Weights of a small GPT-style language model, trained from scratch on English Wikipedia.
Size: 9 layers, vocabulary 2048.
Each number is 200 + 20 x the weight over its row's rms, rounded and kept within 0 to 999. Layers, rows and columns count from 0. The size before them is the row's rms in percent of the matrix's.

# layer 4 MLP up, 1024x384, rms 0.0779, rows 851-875, columns 0-95
103,211,216,224,200,214,170,180,220,204,201,176,198,205,195,188,203,213,192,206,188,227,183,201,169,195,195,212,188,165,169,245,187,228,210,232,179,210,192,172,248,203,190,199,174,198,175,234,182,211,181,223,186,224,201,226,221,190,195,205,198,199,208,196,209,223,197,203,232,198,214,211,197,200,205,210,238,193,216,199,244,204,225,189,199,192,220,217,186,212,194,197,192,186,219,194,198
094,202,224,247,166,188,226,224,184,155,196,195,234,214,199,185,213,218,238,198,214,209,214,202,179,210,182,213,238,208,228,225,214,193,178,219,207,197,232,244,200,179,210,189,190,161,203,163,194,186,218,191,200,216,175,186,201,187,172,203,243,182,215,207,199,222,215,242,159,212,162,195,213,242,166,210,188,196,201,190,229,187,212,211,170,211,196,169,199,192,214,221,198,213,238,177,233
100,213,201,215,192,241,188,197,196,216,191,177,207,181,179,206,180,204,205,207,198,205,218,211,204,205,209,237,191,206,220,197,196,195,196,198,201,183,239,201,164,164,196,190,171,196,220,159,162,211,233,192,232,188,217,177,205,183,183,221,180,169,201,213,182,222,184,177,194,178,204,204,191,199,207,217,171,215,232,190,202,199,217,190,240,216,168,202,183,181,177,208,192,187,193,206,196
095,200,218,193,232,211,197,190,147,201,183,191,189,173,203,180,213,192,207,219,184,187,180,225,200,193,171,199,203,179,206,185,205,186,182,167,223,191,212,230,163,189,248,201,196,206,171,235,211,195,173,178,201,195,202,207,169,180,195,193,204,216,204,198,209,228,220,234,232,222,206,242,181,208,191,190,202,230,222,198,208,211,154,192,197,199,220,220,211,166,209,218,200,205,186,150,152
100,190,206,186,193,177,209,196,207,196,202,190,152,192,216,186,192,211,199,226,187,200,192,209,197,211,178,207,193,184,193,221,195,198,222,179,217,177,217,189,196,203,185,191,177,174,217,206,198,216,247,228,220,185,229,195,242,172,207,187,217,219,190,227,177,191,213,206,210,187,169,213,208,176,242,185,205,223,233,172,192,206,208,193,213,198,207,227,201,195,193,206,175,213,185,202,190
097,215,169,199,196,222,196,218,201,199,178,178,215,200,204,223,224,200,219,194,207,210,202,246,232,232,198,264,196,194,220,217,224,194,204,186,182,215,209,203,212,184,213,182,186,181,164,161,190,201,203,198,208,187,222,197,207,226,209,235,198,205,219,191,214,217,216,175,208,231,179,194,207,195,182,171,171,222,196,205,199,207,220,158,194,182,223,220,218,191,204,190,173,196,215,219,193
111,180,194,183,199,175,212,186,194,183,247,203,209,191,180,194,200,206,206,202,212,208,190,193,234,198,167,226,220,171,230,187,234,214,187,198,174,179,230,197,224,151,205,208,215,237,216,199,205,208,190,218,214,196,203,215,201,178,192,179,191,199,233,193,212,182,186,165,203,221,187,235,207,196,187,187,195,215,211,183,209,228,196,223,192,223,186,229,209,185,198,190,186,211,243,208,224
102,187,175,199,185,200,196,195,213,201,194,196,215,171,234,193,217,209,216,164,183,212,243,243,194,233,232,191,201,198,196,158,200,195,207,202,198,206,212,181,212,204,217,191,197,207,225,203,194,176,204,184,170,197,188,161,193,205,183,181,199,237,236,170,164,209,204,217,173,186,203,217,230,177,216,199,185,225,211,208,205,224,185,185,208,212,215,191,226,210,211,198,200,179,196,202,220
093,215,208,223,181,181,193,214,207,222,230,224,172,210,209,208,209,197,195,225,192,208,180,202,219,207,195,158,205,181,212,234,221,205,190,191,196,231,176,166,180,176,200,200,196,202,230,220,190,188,222,164,243,195,155,215,206,188,198,186,168,205,239,214,167,190,260,217,218,184,216,176,236,202,227,216,197,206,176,216,245,197,171,185,197,180,198,198,186,193,187,176,187,205,165,207,200
106,190,208,218,203,206,244,220,201,199,187,187,252,199,160,181,188,195,186,200,203,226,207,188,193,201,240,230,207,194,188,199,219,255,212,209,179,176,207,160,206,186,205,245,219,192,198,199,195,174,194,183,184,199,226,220,226,208,201,196,226,189,200,187,207,192,215,221,178,184,218,191,182,210,156,217,208,190,228,218,226,240,197,177,194,208,225,190,190,187,209,183,215,172,213,173,186
099,205,187,207,209,198,205,207,181,209,219,224,163,193,179,198,200,175,215,231,219,205,208,204,216,174,188,193,210,215,208,200,206,195,222,205,204,163,200,206,209,179,205,197,231,232,208,196,191,187,233,231,222,173,218,206,172,204,170,210,214,186,202,191,210,219,225,202,221,187,189,202,196,218,206,171,210,185,236,232,224,191,171,204,212,195,215,223,242,174,173,163,197,167,181,217,212
096,178,166,194,196,183,240,189,205,195,187,183,236,168,196,191,191,171,203,179,220,193,224,208,206,214,188,201,175,226,210,182,193,168,198,205,201,188,190,232,153,216,191,221,234,218,191,182,210,183,194,216,198,170,195,174,218,169,202,203,206,193,176,232,238,206,234,169,225,205,154,214,177,210,209,203,230,178,207,210,168,180,244,228,193,204,213,190,181,189,173,170,170,199,211,211,207
092,183,191,211,193,205,205,213,192,241,179,200,191,221,206,192,243,199,188,230,198,153,199,215,176,196,194,178,200,216,214,221,248,199,176,208,221,188,203,194,169,197,178,189,179,177,251,221,162,210,194,180,177,193,182,216,184,214,190,199,191,224,202,205,165,192,235,193,177,208,193,226,237,244,190,205,198,219,214,200,235,219,183,214,234,250,192,239,237,203,209,208,197,201,207,216,201
100,198,182,205,223,200,181,201,215,202,223,199,196,204,186,195,187,190,206,212,173,235,162,226,195,206,203,206,183,207,220,196,193,159,189,193,249,191,182,205,209,219,186,189,195,192,233,194,199,158,213,200,157,218,207,202,192,213,201,233,198,208,233,220,174,179,219,201,184,170,188,198,152,210,194,185,182,205,212,165,195,187,220,207,182,226,194,189,183,207,155,254,220,181,194,226,186
095,203,203,199,178,197,163,247,177,172,169,184,193,162,197,202,202,210,235,203,168,186,196,208,216,193,219,189,190,193,205,242,207,193,198,203,193,224,168,182,205,208,232,175,188,191,208,222,192,171,182,184,189,167,229,208,226,216,181,155,220,212,226,173,209,187,195,195,163,217,193,196,246,197,196,185,207,209,190,207,200,221,184,230,176,225,180,187,178,238,186,183,240,192,184,216,221
100,213,188,165,199,222,226,180,185,209,194,162,238,190,158,223,169,200,170,212,181,210,210,194,207,182,207,193,214,208,211,199,206,232,219,186,192,214,183,204,215,215,191,193,231,169,208,223,180,172,192,216,214,194,209,209,235,208,192,230,179,204,171,201,218,161,201,189,218,191,170,210,193,184,232,201,228,190,215,206,224,236,215,216,175,174,190,226,209,228,202,214,200,208,181,204,233
116,210,201,181,194,202,202,175,220,213,196,221,210,220,191,166,210,205,186,208,204,212,206,208,212,188,208,235,189,184,185,188,216,188,180,245,199,237,154,193,187,175,200,212,196,178,208,168,163,234,251,171,217,224,226,187,204,177,213,210,229,187,211,232,188,194,205,211,213,207,194,233,163,206,220,186,186,211,202,206,195,197,199,196,190,232,172,222,177,241,214,206,180,192,205,207,187
101,202,194,208,175,198,202,228,181,201,210,200,203,217,212,206,200,215,208,210,181,176,200,246,170,217,206,214,189,209,190,251,205,233,185,166,189,219,203,261,195,194,198,206,231,179,198,192,184,179,224,204,222,171,154,210,178,209,213,188,184,207,269,205,220,203,206,171,162,198,216,213,181,194,193,183,188,217,208,241,195,201,193,225,199,214,237,186,186,220,180,184,229,226,172,168,219
099,222,206,192,223,168,232,222,179,203,148,208,206,174,169,184,227,204,198,242,178,178,187,202,213,165,202,167,193,212,201,145,219,192,211,173,226,208,198,191,204,198,204,193,182,183,187,212,206,184,233,204,167,218,212,249,187,203,187,202,238,189,154,207,179,192,180,203,190,182,184,222,186,195,214,209,203,182,162,225,209,206,214,195,240,206,185,198,216,191,204,184,175,181,197,241,210
096,169,187,198,190,200,186,216,163,191,191,233,192,217,185,139,180,172,196,191,176,191,199,207,194,227,212,210,186,185,198,176,202,198,199,147,225,194,178,221,206,171,190,270,225,213,201,204,188,153,213,207,210,183,223,215,232,206,180,195,199,206,206,166,188,203,180,199,181,224,196,186,169,184,253,203,182,182,165,209,190,217,187,177,189,182,191,234,198,207,199,195,188,224,179,193,193
095,206,188,221,179,188,203,188,245,189,159,221,211,179,231,235,219,218,237,160,202,188,200,212,206,200,205,192,212,248,216,209,231,178,211,200,189,180,181,192,208,221,209,233,186,217,187,209,213,171,196,200,215,225,184,175,223,199,196,212,203,195,210,191,200,223,197,188,221,191,189,214,193,211,178,220,169,214,227,226,210,148,217,181,169,179,160,257,191,202,189,211,208,190,217,212,213
102,175,260,181,195,181,186,191,201,214,156,185,206,198,226,189,187,187,233,213,174,195,215,234,184,187,187,187,214,202,206,198,154,234,201,199,200,188,228,187,221,178,225,196,212,196,210,213,188,232,169,190,202,188,173,222,190,176,177,209,186,202,185,234,187,201,171,225,186,185,195,190,201,239,207,206,191,194,191,176,211,183,186,220,215,227,205,212,187,176,227,218,217,190,220,225,207
097,210,207,221,200,202,194,179,186,193,210,211,184,174,187,187,209,208,193,208,199,201,203,183,179,151,212,211,236,195,199,184,183,182,205,222,168,219,197,157,199,224,187,196,193,200,204,207,198,194,213,179,199,206,212,160,189,237,172,189,192,230,192,209,205,182,123,203,218,180,169,217,222,250,219,205,188,173,223,203,198,181,248,202,171,203,206,237,158,201,191,225,188,174,220,212,203
091,224,170,162,213,214,224,204,210,187,181,195,221,197,184,186,218,206,234,209,191,201,223,190,199,208,183,186,194,194,185,235,215,215,185,223,201,214,172,199,204,194,163,185,186,187,172,173,216,192,229,216,211,214,210,215,214,252,213,191,183,190,194,165,184,200,222,176,227,243,181,235,187,188,225,221,201,185,172,192,209,213,230,196,203,195,202,174,162,187,241,209,200,208,227,195,196
098,209,207,170,214,193,180,212,217,197,201,196,199,180,230,201,195,179,204,191,176,240,206,195,209,177,169,239,225,216,211,187,193,178,182,172,176,170,184,189,206,192,201,206,212,236,213,164,228,177,209,209,194,204,151,172,183,161,203,211,184,206,164,216,219,184,183,225,200,206,192,209,193,204,223,182,195,224,231,203,210,195,200,176,196,233,212,192,204,190,188,217,169,178,182,195,218
# layer 4 MLP down (transposed), 1024x384, rms 0.0722, rows 851-874, columns 0-95
102,217,181,200,226,196,202,224,203,209,215,235,219,213,222,198,212,190,214,162,219,194,208,171,233,184,204,200,223,193,218,163,178,217,187,204,215,145,193,225,221,173,223,221,213,209,224,194,212,197,207,189,225,196,188,179,219,190,242,190,172,217,153,248,185,190,176,209,197,210,191,165,194,186,173,207,223,187,178,180,190,205,250,203,197,207,202,204,210,212,202,196,172,220,183,194,206
099,178,205,147,172,214,202,200,240,200,201,204,187,199,218,176,190,225,196,171,188,255,197,186,190,206,192,209,177,237,158,199,183,232,198,237,199,198,164,171,209,219,189,238,234,208,216,213,212,213,212,196,195,195,220,205,227,260,205,184,191,240,178,178,225,207,203,209,207,192,245,201,202,203,207,177,201,217,198,212,176,186,218,192,203,197,194,215,206,221,195,183,196,210,207,215,199
102,162,231,180,216,175,216,180,209,209,214,203,220,197,203,178,183,169,196,182,216,206,166,177,237,168,206,155,197,160,208,205,222,209,162,168,192,190,178,222,194,167,195,234,221,201,187,225,244,204,196,184,187,238,186,184,215,208,217,228,217,211,190,199,166,205,179,205,203,193,189,203,194,192,214,220,230,228,191,199,161,208,192,193,218,209,232,224,231,189,206,154,181,191,206,221,208
095,190,208,192,235,218,161,205,205,175,157,180,207,201,228,172,201,200,200,194,166,191,198,181,207,219,199,172,215,221,189,156,204,188,213,172,178,193,224,191,172,199,171,223,188,205,195,201,199,176,188,194,199,192,207,190,184,170,191,190,181,224,177,192,197,207,214,213,188,231,210,187,206,189,246,236,216,212,180,167,193,188,203,223,190,205,220,191,178,209,223,220,218,228,210,197,206
100,177,191,227,207,193,235,188,202,188,221,211,182,178,169,187,191,187,210,202,204,216,201,222,182,216,143,184,172,212,193,176,174,234,207,178,201,188,242,221,163,192,202,195,206,171,196,233,187,198,200,185,162,190,210,169,209,167,247,210,206,208,195,182,199,192,159,220,174,177,223,209,180,197,191,179,155,201,207,200,201,226,167,215,192,170,193,199,155,209,163,208,208,196,183,199,202
093,200,204,206,206,162,204,168,194,210,213,221,236,208,195,176,236,189,210,226,213,207,187,162,205,170,234,169,206,220,199,188,221,191,167,217,201,215,195,198,197,207,229,232,182,200,179,219,196,168,200,207,192,200,197,213,182,187,204,174,166,193,186,243,205,179,206,215,201,211,202,177,211,181,199,226,209,190,245,200,210,207,178,200,231,213,204,214,169,186,211,178,212,194,202,218,183
115,195,231,232,196,203,198,211,209,187,205,216,193,210,234,207,210,221,153,196,210,217,146,183,162,193,208,164,209,160,231,230,226,210,228,172,209,194,243,186,198,194,187,203,201,212,190,201,210,181,183,207,186,195,193,197,211,211,215,176,225,185,195,186,224,220,185,204,216,193,176,180,238,217,189,189,230,209,217,169,208,194,234,226,177,206,208,239,194,211,240,193,206,161,184,204,218
101,174,218,199,189,182,188,179,224,182,215,201,206,178,202,196,238,162,204,179,185,158,188,139,186,222,166,167,162,206,202,238,240,204,226,207,187,191,190,228,236,184,196,215,162,179,175,179,183,164,220,192,198,204,192,231,184,186,190,171,194,192,209,243,208,191,222,200,251,208,218,213,189,183,180,200,199,186,175,201,205,213,186,209,215,202,203,200,181,215,226,196,185,169,219,184,182
096,208,213,208,170,216,190,192,229,201,195,178,182,208,201,205,198,210,192,168,164,223,228,239,220,196,196,218,202,209,190,171,198,215,224,182,203,206,212,222,184,192,178,204,210,210,168,178,177,192,179,226,167,204,226,188,191,196,216,238,213,221,163,176,211,183,154,224,180,200,220,221,218,197,213,172,187,229,191,203,187,203,247,196,210,230,171,168,167,215,202,172,189,202,212,202,230
105,212,218,218,169,201,236,184,215,190,198,194,193,176,212,199,212,222,166,241,170,167,189,182,193,215,182,206,214,211,193,209,204,209,208,202,210,195,182,209,188,188,226,228,209,224,175,217,194,180,226,202,190,203,217,210,199,240,237,177,206,210,231,238,177,207,163,184,230,208,170,184,196,210,208,193,199,192,208,219,228,192,202,213,184,193,168,194,183,178,193,201,193,161,190,200,213
098,198,207,197,225,211,205,219,182,195,172,178,217,213,192,217,180,185,209,178,207,191,181,212,233,166,204,235,183,180,202,189,209,217,173,174,219,232,215,194,199,215,176,203,223,202,224,200,194,192,182,209,196,193,168,219,223,138,214,223,208,180,172,239,193,224,210,213,187,188,207,186,232,188,189,205,232,222,192,210,199,203,189,197,151,201,208,232,168,198,228,208,232,223,163,182,206
096,211,213,229,194,202,207,178,226,216,187,225,198,215,209,225,201,209,189,217,154,210,196,162,216,179,215,223,200,186,196,205,211,184,214,226,188,211,227,184,207,189,224,222,186,158,192,170,177,175,206,168,190,210,192,186,171,231,201,213,196,207,221,203,171,193,176,219,185,177,224,217,225,209,198,206,221,217,161,170,196,202,147,182,173,158,148,243,222,217,210,226,200,193,230,212,188
089,235,216,203,190,221,152,205,198,197,209,205,192,196,216,181,168,178,206,199,213,221,160,165,193,201,227,195,201,150,180,196,160,201,205,218,199,218,239,190,243,248,205,208,170,217,191,214,171,177,196,188,197,201,209,148,207,176,170,224,194,208,215,187,241,229,189,204,209,220,202,224,204,210,206,166,203,181,197,196,182,181,237,193,165,147,200,175,181,226,234,182,148,196,191,205,180
100,203,168,192,198,206,185,184,218,191,221,224,207,204,170,196,209,194,194,192,213,195,171,216,197,190,213,216,194,206,208,195,193,250,202,259,151,218,223,201,209,204,225,221,218,188,182,201,203,209,211,209,207,184,176,215,209,170,215,212,210,193,179,219,197,224,225,182,213,195,215,241,195,200,173,229,216,217,221,231,206,212,192,168,235,173,200,213,188,192,171,175,201,192,190,204,214
099,234,215,204,211,212,216,189,196,227,205,179,256,201,209,207,199,215,248,186,206,226,215,167,232,190,209,191,182,212,197,185,205,168,198,178,189,215,167,184,229,222,162,230,210,206,195,206,195,252,203,187,205,194,211,207,202,196,175,169,215,238,183,188,208,195,201,185,174,205,180,197,155,201,194,224,214,200,196,243,144,162,190,194,216,210,183,224,226,143,225,206,197,217,206,176,192
100,178,220,200,201,183,196,229,213,177,198,209,204,216,209,195,204,213,235,198,196,208,159,211,168,209,176,221,224,205,183,198,207,211,183,220,188,176,220,187,223,229,204,229,179,166,226,200,219,235,194,185,218,204,237,167,228,188,232,192,238,198,214,182,159,233,205,196,192,203,185,218,201,202,177,206,184,228,191,193,174,183,186,174,217,235,196,217,169,166,190,186,220,198,217,206,162
104,191,210,174,213,204,203,205,218,166,234,219,215,192,202,203,203,253,197,228,199,182,205,194,235,189,175,213,174,206,194,174,188,232,214,192,214,173,174,214,199,184,222,193,191,180,187,200,209,183,200,218,226,204,203,204,186,213,201,199,212,164,222,194,192,202,192,227,210,204,208,181,199,211,190,181,217,196,180,174,203,252,185,165,249,244,209,223,209,159,173,207,230,220,224,196,192
097,201,223,219,165,191,205,223,210,209,178,218,197,180,201,190,216,192,222,214,181,192,213,167,211,228,210,211,214,197,160,140,198,176,200,247,184,187,232,163,237,169,196,184,186,256,215,179,210,198,180,200,219,203,211,204,226,168,219,199,206,219,237,194,185,199,198,181,224,211,205,207,192,215,203,188,204,228,210,172,200,179,207,201,240,177,221,211,204,203,212,227,160,196,194,208,178
100,231,220,182,193,184,179,189,220,203,223,184,206,215,209,206,176,246,180,185,182,188,167,180,187,225,191,201,224,212,210,179,184,244,205,199,169,210,202,220,181,213,200,202,207,178,232,188,210,202,230,193,208,224,215,210,232,212,177,210,212,180,195,170,183,237,195,201,168,188,187,229,164,206,198,222,180,232,214,202,189,192,180,205,198,202,216,212,234,192,186,174,180,204,199,206,222
094,221,217,182,243,209,206,189,208,241,198,177,226,205,209,227,219,213,178,183,206,198,200,211,197,172,193,176,218,169,196,193,193,217,206,242,194,214,197,221,175,184,196,177,212,203,181,186,184,230,240,201,211,193,193,170,219,179,211,222,166,204,218,250,182,174,221,206,245,161,185,194,192,176,174,213,188,209,196,155,216,189,194,227,197,157,198,175,190,192,189,188,190,211,206,180,222
097,196,174,202,236,234,242,226,163,182,208,207,170,202,193,172,191,186,176,177,224,213,216,192,247,207,216,199,154,181,190,215,177,224,168,212,220,185,220,218,207,174,171,206,248,216,244,186,222,192,181,213,209,172,231,198,198,183,195,186,225,185,191,191,202,182,176,197,207,176,199,189,191,216,194,209,218,201,198,199,186,216,199,189,177,215,206,184,209,190,190,192,194,153,189,181,196
102,207,206,166,226,197,213,183,223,197,204,194,188,175,239,231,226,177,190,197,184,195,182,159,233,219,206,175,194,212,188,201,211,230,191,165,195,243,189,192,193,209,216,208,206,229,172,186,226,181,219,200,227,222,183,196,146,183,225,202,205,220,206,221,178,199,198,197,221,223,214,162,190,173,231,177,217,239,198,202,204,210,178,227,217,198,183,225,177,226,176,205,209,192,191,189,170
105,170,205,201,202,193,203,222,230,186,212,172,212,186,222,206,195,168,170,227,201,178,222,185,229,209,179,204,183,195,189,224,209,193,178,215,215,175,191,233,170,187,218,206,230,208,191,163,202,207,236,239,200,164,209,234,211,194,197,219,181,195,188,199,223,214,212,203,178,215,193,170,183,206,206,227,204,199,181,180,180,200,182,185,241,215,203,206,214,226,190,238,186,228,178,206,188
096,179,182,210,181,211,178,200,191,231,206,204,157,224,183,191,233,211,199,165,192,186,195,182,176,183,207,179,187,186,181,173,185,171,213,221,224,200,218,241,204,182,229,215,229,175,197,241,211,184,194,196,180,195,210,227,181,208,176,213,233,213,186,201,192,175,207,211,182,210,212,160,207,209,205,176,211,210,207,196,194,200,179,212,175,185,222,172,213,182,195,187,201,193,183,187,198
# layer 4 MLP gate, 1024x384, rms 0.0739, rows 852-875, columns 0-95
097,172,194,248,152,203,208,204,177,172,196,188,207,215,186,193,223,199,220,191,190,215,219,211,194,201,238,176,213,223,202,206,213,234,231,169,196,242,226,201,225,178,214,189,203,151,202,188,206,209,219,196,187,206,184,207,200,188,217,235,184,156,207,184,206,185,193,181,159,220,165,171,209,185,203,175,203,198,188,199,209,209,179,230,203,207,183,149,189,194,202,224,191,171,179,190,235
107,203,216,210,215,224,226,186,185,150,209,216,191,209,155,185,201,187,181,194,185,158,159,183,198,208,199,215,156,175,184,173,202,240,205,204,207,194,209,219,192,212,205,229,194,186,185,201,182,217,214,190,200,203,200,167,190,219,168,192,183,218,222,182,222,180,148,206,189,180,215,200,186,220,179,207,224,190,197,189,188,214,189,205,216,198,179,227,196,192,189,173,219,197,170,198,229
099,212,217,212,167,180,213,155,165,211,209,162,195,197,163,209,227,171,206,206,220,187,199,218,193,202,233,174,193,187,195,166,234,236,230,216,161,199,197,212,208,157,199,177,203,210,219,177,228,199,217,201,212,209,200,172,227,233,173,196,217,178,161,202,208,177,202,196,157,193,182,224,209,206,177,211,214,204,211,217,179,173,189,196,176,207,228,181,180,204,215,207,191,197,217,197,219
100,201,202,235,212,211,213,155,207,255,188,195,197,189,219,200,227,239,195,202,203,176,201,197,164,226,164,186,199,188,205,237,189,225,166,220,180,186,216,233,200,199,205,188,201,163,202,194,176,205,212,200,202,169,198,175,191,186,183,193,184,191,195,218,212,189,171,179,205,192,208,188,157,192,142,236,194,190,201,201,220,189,195,206,204,189,174,184,193,225,192,169,135,175,194,233,152
098,198,200,220,184,226,200,207,183,215,176,182,213,192,189,219,202,233,218,200,197,183,220,257,193,162,197,223,216,200,171,188,217,186,173,198,199,225,196,196,250,180,245,183,216,207,196,194,181,186,233,208,195,175,232,205,217,223,171,180,183,194,213,195,204,185,174,206,182,206,196,195,198,205,206,209,205,196,209,193,201,199,199,182,215,178,206,211,174,190,186,174,203,232,185,191,167
099,239,202,195,190,192,147,206,176,194,199,215,179,207,250,227,167,202,152,191,207,208,190,193,222,203,226,186,220,174,183,213,200,202,197,202,187,198,214,226,186,209,247,198,202,216,165,200,198,196,215,219,190,171,188,200,204,183,192,182,174,214,178,188,182,213,218,179,184,203,158,157,214,200,201,167,178,190,173,157,190,221,180,192,187,220,202,231,186,183,219,222,202,196,205,191,212
108,207,216,163,202,211,235,183,190,238,219,217,246,265,191,195,215,189,227,207,214,196,202,183,190,182,208,198,219,202,237,201,213,210,206,177,174,168,219,171,230,209,202,215,213,221,219,185,229,174,192,185,203,206,192,209,196,161,197,179,206,219,196,184,213,197,189,195,197,177,207,237,201,206,185,201,212,178,202,232,219,190,223,177,182,213,216,189,179,198,195,208,197,218,177,230,213
097,180,166,222,188,202,203,172,240,208,210,169,197,163,221,210,208,209,187,175,180,225,185,211,187,169,170,210,199,194,199,192,167,214,205,192,237,154,195,211,161,206,167,166,196,188,227,184,204,237,217,193,211,202,187,199,207,188,237,213,213,205,184,195,239,212,195,185,200,222,184,222,184,248,164,198,196,213,214,191,215,178,198,229,183,225,196,206,187,230,215,194,211,204,208,245,188
103,209,220,187,226,213,167,147,231,198,194,222,198,205,196,200,211,195,222,174,217,187,195,219,177,234,226,175,198,221,202,194,159,225,213,172,176,194,199,167,202,173,187,177,200,199,222,228,193,198,205,163,203,224,189,188,188,230,166,213,176,202,197,183,207,180,186,198,168,189,233,234,182,207,199,205,204,194,210,221,220,175,213,183,186,146,197,217,177,214,193,215,219,186,236,209,178
098,211,231,208,205,179,225,204,188,187,206,191,227,181,203,204,230,213,194,197,192,216,195,189,187,259,202,191,208,225,174,199,179,201,184,201,195,206,230,211,207,213,197,198,167,226,156,206,177,191,206,208,156,173,201,194,237,205,227,204,213,220,193,190,245,197,221,184,167,227,195,159,186,225,157,183,173,230,212,212,226,216,213,192,198,211,192,162,215,248,200,223,229,195,249,229,181
099,210,195,182,201,229,216,223,218,167,219,183,181,168,205,181,211,204,206,236,227,194,174,231,221,221,213,232,224,171,198,206,244,210,190,204,209,222,197,190,196,167,182,188,190,187,196,210,214,185,194,224,202,190,216,198,240,181,192,195,235,205,215,207,184,228,229,197,205,198,207,164,189,201,242,208,238,209,219,185,168,225,209,224,205,167,181,193,184,166,223,189,195,205,207,199,200
095,183,253,194,217,220,206,206,219,193,176,203,174,174,195,201,166,206,169,209,205,237,224,222,208,194,192,200,222,180,226,193,195,188,210,162,201,192,194,197,187,205,211,233,189,211,182,204,220,189,176,180,188,184,210,231,182,217,194,190,211,187,213,213,209,207,179,193,194,221,213,207,196,194,191,219,225,234,154,208,198,187,222,249,245,199,225,190,169,179,184,200,223,185,187,219,217
102,206,215,202,194,239,170,192,193,202,162,195,212,230,236,188,190,255,192,208,242,204,195,193,197,208,197,197,183,202,200,171,204,184,180,229,177,216,209,224,211,195,210,206,168,167,204,202,181,173,208,182,225,177,196,155,155,215,222,196,216,165,210,218,218,231,192,188,212,201,192,217,186,225,200,220,208,212,229,192,201,217,202,206,194,183,225,207,188,179,199,188,184,198,242,229,176
098,192,217,194,226,230,163,177,165,195,184,207,207,178,237,206,193,153,225,195,178,229,167,221,193,191,230,223,190,203,222,185,170,187,222,211,224,187,171,218,166,178,212,220,220,184,176,167,181,180,184,216,188,191,197,210,197,228,209,188,192,207,227,202,219,206,170,208,221,172,211,186,246,189,211,205,208,203,180,192,263,183,195,170,212,198,233,205,203,235,204,212,204,192,186,178,215
101,182,177,199,189,225,191,222,216,182,197,250,219,204,207,200,199,173,212,213,220,176,230,176,185,200,157,227,181,192,180,189,178,230,253,203,206,214,195,203,201,209,206,196,198,213,187,188,197,203,198,205,188,164,215,207,206,204,198,183,169,162,217,221,196,230,207,176,178,204,216,179,152,160,181,176,166,184,186,203,189,214,156,197,239,232,219,216,218,187,213,192,186,182,212,181,199
108,220,184,199,207,189,238,190,193,227,187,221,184,206,165,191,248,180,181,189,215,193,205,211,196,174,209,215,261,178,219,194,182,156,197,195,185,181,193,220,199,209,220,183,171,217,209,162,191,232,238,179,189,199,204,189,225,176,211,231,209,207,205,200,169,243,201,205,167,188,185,214,179,170,210,174,216,155,193,202,195,199,178,185,190,223,198,215,166,227,211,174,220,195,208,196,218
101,199,190,211,200,192,192,191,197,198,229,168,178,209,190,164,173,189,167,202,232,188,172,222,187,185,200,213,208,174,188,204,183,216,222,187,203,204,179,224,189,183,206,195,203,160,189,227,185,215,211,211,210,146,168,185,195,209,190,217,184,191,175,211,254,210,211,244,221,185,196,172,183,163,172,209,202,221,190,217,206,208,211,214,192,196,198,201,192,171,201,186,194,222,197,192,193
099,202,222,182,168,178,226,164,180,192,193,179,240,184,217,234,202,188,201,190,236,200,206,184,161,215,214,193,206,191,210,217,231,173,232,191,183,178,209,207,173,188,187,173,198,211,184,170,211,198,145,203,168,185,211,195,228,227,194,186,206,149,167,220,208,199,211,203,210,201,180,218,168,235,206,218,197,237,193,206,215,200,190,189,185,199,201,177,175,165,204,208,164,222,217,182,211
101,203,234,211,193,197,228,219,229,194,221,177,199,195,203,213,215,195,206,177,174,209,213,209,177,203,236,200,188,186,182,215,201,175,181,209,227,216,190,180,183,211,216,208,194,191,228,216,190,208,233,179,197,206,207,159,174,210,217,178,214,180,162,218,175,234,181,223,175,204,208,179,205,215,217,234,212,219,172,197,215,184,187,190,166,201,201,150,178,161,199,178,213,203,183,190,176
097,218,209,224,207,217,191,207,198,195,186,212,203,238,227,219,171,228,192,223,180,200,218,182,215,215,211,208,193,167,206,218,173,243,217,205,180,172,199,185,206,178,186,176,198,212,203,189,190,188,193,220,196,183,204,200,198,190,217,194,224,198,157,185,240,203,196,197,246,186,207,198,218,230,186,206,216,246,241,221,213,180,225,194,196,170,188,233,164,132,210,225,179,199,171,233,182
099,175,174,167,187,221,209,232,218,178,173,170,152,193,201,202,181,204,161,182,236,189,177,164,211,196,205,211,171,171,240,204,149,213,176,213,193,199,200,178,179,190,218,192,206,226,186,210,162,151,173,204,214,209,177,219,196,188,195,210,208,212,189,173,234,233,200,162,189,192,207,196,206,164,191,186,226,201,189,219,171,191,203,213,193,213,205,181,213,203,178,206,228,197,178,166,176
097,204,223,196,219,181,202,217,243,204,212,177,204,192,184,229,198,175,205,241,190,184,189,198,203,224,177,198,170,193,186,243,178,177,193,217,212,220,228,208,178,181,191,185,232,217,208,178,208,233,220,206,206,207,189,200,209,199,183,216,205,206,187,192,214,194,184,210,210,197,226,184,209,189,182,208,204,203,196,206,168,228,189,174,208,192,191,162,204,194,170,213,195,230,202,195,224
096,186,189,172,145,226,196,201,201,205,203,217,237,210,224,195,158,204,208,214,166,222,206,194,198,237,234,176,180,191,212,197,207,189,202,204,175,200,190,229,215,202,214,183,167,207,175,167,226,152,178,231,166,209,228,206,221,213,177,195,185,192,186,195,202,182,219,209,228,174,192,190,207,167,254,206,194,187,219,213,219,215,200,188,199,176,187,248,222,191,177,227,167,204,226,213,180
094,188,215,186,221,199,180,225,202,209,193,198,229,174,164,225,166,222,191,209,190,179,192,207,178,170,176,181,178,164,196,183,192,186,201,206,180,203,250,202,214,191,224,204,204,197,216,177,243,212,191,213,217,198,171,176,193,206,172,198,167,199,206,172,192,192,208,201,184,170,218,229,223,216,178,182,214,227,203,217,172,210,154,210,213,194,197,189,192,172,185,216,225,200,193,215,197